Part of a small language model's weights.
Size: 13 layers, width 128, 4 heads of 32.
Architecture: learned positions, biases, tied embeddings.
Training: 114M tokens, 3492 steps.
Each number is 500 + 40 x the weight over its row's rms, rounded and kept within 0 to 999. Layers, rows and columns count from 0. Numbers have three digits each. The size before them is the row's rms in percent of the matrix's.

# down: layer 9 MLP down (transposed), 512x128, rms 0.139, rows 129-165, columns 96-127
# up: layer 9 MLP up, 512x128, rms 0.145, rows 130-165, columns 96-127
down129 106:379507496512582543570420458399533594484510519483561499470589501456442449563457516498528509537512
up130 104:476566612491450446456463538544533466499463445539525429500443495470498453454513501556515445573498
down130 107:454481514459462531498496501515469536477474498487485416456472513510507448500555603449512448405483
up131 094:536532458428504537504550506471583530510470467488465537489469542468506492562460559503546515513502
down131 085:540521479488494491494467494506476502553478494543483518566407517465521522456561462418526574437469
up132 095:540501440488524480513538533523500445550516522483484484570514523486457491489539508485556460602514
down132 084:529463479551582472547480494543484530544492536491536458437452472457486479519573526521414512586500
up133 110:524550448599588479538437518545474496521474551527430474523543475504506475538450537422497484566544
down133 094:426445598507496483516472562464526553542554487497514559562480551553511461473556512587427443480451
up134 089:580449508464534534478541459417567503527599480516434466507576521450514515472470510527471474509507
down134 091:435536451548566557468489485565541521507478475498528481484461574576479491506503534504494554509353
up135 089:511555428532554458542423469526553507480527528445495458490564480539509453451457433498541482521502
down135 088:567504535477575524473431487526497424511543481481472523486470462418495520497475475486499477492487
up136 103:497515513485499594547554508462540495491460525495495550475526502467445418444518497486483493504507
down136 113:542508460462521449502439540572477462513457551525534438497483516564548440600518498495458524535566
up137 090:568498501517422454420515462514519561515541536528525502560539482552425467528478451495461557560537
down137 076:474486553474438469503446566492484506539522451550521467529502569516557439465461475513484532519472
up138 085:553447500462531495503548537502475453532549512387543466514473433506475495446478501544500408482541
down138 076:508561468511507507552489433584429526521485487527504514506490435466474504528545471570553548475541
up139 096:508518488516423509517486518428535519485519537456474539518490462458414476453487490480495470471486
down139 099:516513476565473507563486487518492508454470516507487465507520396582590479510517521459489497502549
up140 107:428540495479487440456448529444490443468515456511530456520477493450591448558464526540494469555501
down140 092:483499532490400515513495452476486496489462509443487527500501499567434502443492526517451507525482
up141 090:541443522548526495454542525487536469493430524523568438484443522510495524441494490512495473485455
down141 103:484511533498519524580464485503489509496533474451558505538512526510508509454447489499453496473419
up142 097:485478573485447475507456548531527479485549451505518453460487456528594497514448510544490463494465
down142 097:457504471478478497456489467509506527423531497466478495546468466488460553538533519483548461474458
up143 105:443468512505541502506444532431520437590507560517472505508421492493512522441396456498530533559475
down143 112:521579459532474457503435473509517534492547497574543445522482492499451463536570451508580506544452
up144 115:417620536507471525518524511520504540437496476496465530490552572476543460454499438459470444491497
down144 116:435549480477463508494533556450440534460538535537566498613475487511443498490553421484522424462428
up145 104:472544521550426497566489557456574482478417529541468493486471429515538535575523558520526463475587
down145 099:465460438489538499505442480524499492487471491492505469510573508483572457563406462512526609500498
up146 104:493459507532532561523558466513527482569558508469481474506515493489456429545529544476497506488503
down146 109:534507507541651525512488485549497585493489517576485481512486479477488468557504447491564564504438
up147 104:455465612512569489483491548498498449556444575531532542457504498517451524463526467469436499579510
down147 104:454531434441495510478528480438508456431457482593518526530494532515483503519483493439559518469529
up148 096:509530504461511588411575568470550498539515569461565506461475443482501500465384486488537494515496
down148 094:484530567577423528530543476538488417514496512474518529609480484518505500466526534555488416404443
up149 097:549484508554498508462558541565470482471572496502479578541462580532518499439561529494524493455571
down149 087:515415517496498474494518506467526495520492536499416531525518490446511531466449547486470486499529
up150 092:529497545465509487509449466500566462498571534530487452534538449539538538483481447536439508539546
down150 079:496423507488436473501491453491466495496496483537541444554501503493499555396495514462475467486466
up151 090:504472490517488488516452477494426529463490483442496499412510505502414509579515480513482553442444
down151 099:528539521509527435527467512481548520496478498541465484589512484554457509518529477485458515518516
up152 094:498503440448480511476513488535498494497541501569566529479464510523521512512573464557626590517525
down152 088:476513494461495498521502579468422521437511572507559521511407481474525534526495522543481517523485
up153 097:466515505477477466487491514543532521512440494518547492471459478515514475522485543467511444524447
down153 103:380469565506505561521432494490499586426465524490532474446464499515479485451476528562512510449500
up154 092:442489462459504503490474549507479448513550491457489545457536529492546540507552611488471505572546
down154 089:503495508552472565442522470461417546539485494522549461564478540495484487511533533462513526484490
up155 102:558496477479552516509580509540517530497496555481579472483536483482514461528482563548490530508473
down155 104:424522509478548511499522492477508510447453441533500501440444476474522450602481483510606510497477
up156 102:516598436506572542469544542517468557493509479511486555484557551558568510471418519521528555486520
down156 083:556522483573445444536459407459427492527514531540494483462507452430469575514478463548528521506465
up157 093:544471430436554480438514454530449480533517527528492473449572509529480425572497416468554463521521
down157 117:465431534491497513502509535526490547404493452495545468486543552420550437445451505512486452474475
up158 097:495516537437469587524556504488494542520498497454477528491463533468502499494474470511489526452431
down158 106:495481495562537432566511541443568525507485498428552519538424557596482547538469459541381478491469
up159 085:511525485496508488548501472475495471508561502524450469541637493559497490545539555482488456443460
down159 078:517477503512565544469478501519494486487490560538538545515441504521521471474496515544448499481537
up160 094:562493510510525444495552518537466509546453420524428443581495510490522561480533534482456521526467
down160 102:527465489482510536470446519442539562545444471476515559476539510462468531526516428492484490515480
up161 103:460490481425567553497538459506573570497574543564464501525480477478445534533514573450475489513502
down161 112:519378481460491454496507550555524472437489473469494489483435489506450484584496421555436482539391
up162 101:492460475453564483544522504457519539532560473551498467517506519506527447411456414540531468502486
down162 108:538575575526466568508498453530533451498552563506531514485534500507538529421488517483471468484485
up163 092:486470436483501481482483555561504521525518470477502503384535493471508457507481467503475574431532
down163 113:489479507515553543487472475509570551460546499454487487497487518460551448502453419517580462535473
up164 104:507480539555495579476481583473506500471513499584460390492500584542448553466508512487491472541549
down164 111:490616481605514483525443443489498487516473489497500470462469501500463494503561483486507500498426
up165 090:541472486505542538502567470494526440523561555433494514511428571487509529471542532524494539509602
down165 083:483544505505566541531501514492460494495442451570532519526511543553537434548456539458494518538470